Part of a small language model's weights: 10648 steps.
Each number is 200 + 20 x the weight over the matrix's rms, rounded and kept within 0 to 999. Layers, rows and columns count from 0.

# layer 12 MLP up, 1024x256, rms 0.32, rows 801-811, columns 128-255
207,205,202,211,190,207,224,203,188,218,188,206,198,206,214,238,197,181,222,194,231,219,187,211,223,221,205,184,215,198,185,223,207,194,180,179,195,228,214,193,209,175,196,218,198,152,170,198,209,177,217,177,237,178,231,205,204,189,190,192,199,195,237,156,189,199,180,215,191,208,254,191,236,189,180,224,214,190,183,188,192,174,169,230,197,178,189,187,213,181,230,163,202,237,186,178,197,193,149,179,175,188,161,182,207,166,198,186,187,182,223,177,219,218,206,203,196,201,208,226,159,237,193,191,178,220,196,194
223,200,233,255,224,196,205,208,186,204,207,215,205,218,166,218,212,183,180,251,205,184,247,218,182,186,216,228,181,182,205,215,219,194,212,181,175,233,192,203,212,217,161,166,162,199,152,171,182,234,207,194,164,220,194,196,177,238,215,220,196,180,211,167,178,172,201,217,172,192,175,171,190,190,231,185,226,205,197,215,205,184,182,187,181,191,217,203,179,192,205,209,195,174,210,178,232,186,202,211,211,173,185,205,201,159,171,239,220,217,158,183,236,200,202,154,222,174,205,215,235,208,184,198,173,218,213,168
199,238,197,180,193,205,244,228,187,165,207,206,205,192,206,187,198,166,207,218,235,213,221,191,232,196,225,203,208,205,172,209,182,222,183,159,179,225,217,214,213,200,185,173,201,182,225,233,187,183,196,212,178,229,222,183,182,224,192,172,176,190,214,182,197,232,210,214,205,186,207,185,204,194,184,207,234,192,210,170,189,192,179,180,180,211,228,224,219,203,223,189,231,229,167,191,222,220,170,176,196,197,200,188,207,205,204,210,189,242,167,225,247,197,214,186,153,236,235,179,208,190,205,208,192,217,230,181
194,195,184,214,258,204,213,186,168,189,179,234,197,176,178,224,204,176,191,210,181,212,216,218,216,186,233,192,204,194,191,184,224,211,211,153,178,188,235,194,192,215,169,186,169,195,185,189,186,188,203,213,189,178,194,190,230,197,230,204,186,208,208,168,215,165,223,189,234,171,224,196,196,212,158,185,190,198,195,195,203,208,197,180,237,206,210,200,181,214,203,218,199,191,171,227,222,214,183,223,175,180,187,202,213,227,175,244,211,200,227,229,197,206,208,149,207,186,210,213,171,196,182,185,184,212,220,202
195,232,207,170,180,202,197,206,201,178,171,176,197,182,230,229,213,202,191,184,206,249,166,199,180,197,187,176,179,210,201,202,195,198,230,170,186,211,204,204,197,207,194,189,199,235,194,198,204,200,188,215,220,210,210,192,199,198,201,206,173,194,204,190,234,183,216,189,210,208,199,192,190,215,166,176,206,186,153,201,203,222,184,220,183,241,207,186,256,209,200,162,208,210,206,210,223,204,189,212,220,205,224,183,198,232,189,145,183,199,205,201,209,199,192,223,201,210,198,169,195,202,238,185,197,186,215,204
215,206,187,212,191,204,197,202,200,176,216,202,198,193,208,206,223,179,214,190,203,191,173,176,190,200,207,210,212,194,209,235,210,146,209,200,222,217,215,217,207,224,201,165,209,204,209,226,198,189,189,215,191,179,193,224,212,182,213,172,228,153,216,212,185,190,188,176,195,204,190,221,201,157,160,185,212,180,219,219,164,225,227,207,242,244,201,199,211,204,191,223,180,202,256,177,181,211,188,182,214,199,212,181,217,214,206,214,234,216,172,206,199,159,213,198,202,199,185,190,174,192,211,211,184,212,180,156
163,194,176,223,215,184,175,206,223,165,186,175,219,206,181,186,197,210,238,184,203,206,188,211,193,146,176,187,215,167,226,193,202,230,234,213,167,209,225,190,200,207,183,164,175,220,166,226,185,228,185,209,180,185,173,145,173,223,212,218,186,191,193,193,214,199,208,196,220,226,215,183,211,177,200,210,199,192,161,210,203,176,206,201,179,199,186,183,202,196,216,196,173,191,209,195,181,192,204,197,190,206,167,185,152,201,226,237,214,213,186,206,210,188,209,189,196,214,223,217,203,203,211,216,202,205,169,213
187,164,239,213,212,197,232,199,215,208,167,216,180,195,212,232,143,210,225,199,188,189,172,215,194,184,231,203,235,172,187,181,214,173,201,249,171,196,208,201,186,177,221,223,211,202,233,215,213,191,200,180,241,231,200,185,209,195,203,193,203,170,190,222,198,172,202,178,199,194,214,223,180,206,207,199,211,221,215,190,206,213,206,198,228,228,184,159,206,234,209,198,169,210,237,159,190,223,189,229,209,176,205,177,199,181,208,250,150,173,198,194,218,213,208,202,191,220,204,228,196,207,190,178,205,212,215,208
200,211,240,200,178,193,176,223,203,222,214,190,172,194,194,182,237,193,192,212,207,222,203,215,159,229,215,150,210,169,230,233,201,174,225,165,214,186,172,198,243,200,218,185,227,186,193,190,204,255,226,195,212,238,206,221,148,185,190,229,227,181,169,199,217,232,231,200,224,225,209,214,214,190,192,188,206,201,206,198,187,209,197,206,206,211,181,186,217,210,186,223,176,210,208,166,209,177,204,215,170,206,224,206,172,216,197,220,203,178,214,195,177,163,197,210,182,202,201,219,195,177,224,205,184,190,145,177
199,235,207,214,214,202,164,190,177,217,201,235,196,184,166,208,208,148,221,207,181,242,185,191,177,200,228,222,184,250,224,198,186,197,232,181,196,178,230,215,209,231,192,163,214,181,217,208,221,228,208,187,211,191,228,249,229,166,193,193,226,212,215,208,223,223,227,215,187,214,211,182,225,220,186,242,225,237,219,192,183,209,163,179,205,174,184,173,212,164,209,178,169,269,191,176,225,239,178,208,194,220,188,228,157,177,187,180,207,226,199,162,185,210,217,198,229,208,197,197,217,182,196,194,213,215,178,199
186,205,192,190,206,176,205,147,197,163,179,202,214,234,203,218,200,168,182,211,192,203,176,198,183,227,206,198,192,186,200,214,241,226,206,183,210,237,229,204,182,203,172,201,176,248,218,194,192,230,207,197,194,178,202,198,188,192,207,222,180,196,211,187,208,216,210,188,192,204,193,199,189,187,180,196,213,200,210,154,180,183,217,270,210,202,205,210,200,190,199,181,198,174,207,201,214,230,159,229,205,202,165,201,195,226,193,198,193,224,206,205,195,214,202,187,227,200,201,211,165,212,162,171,189,196,171,196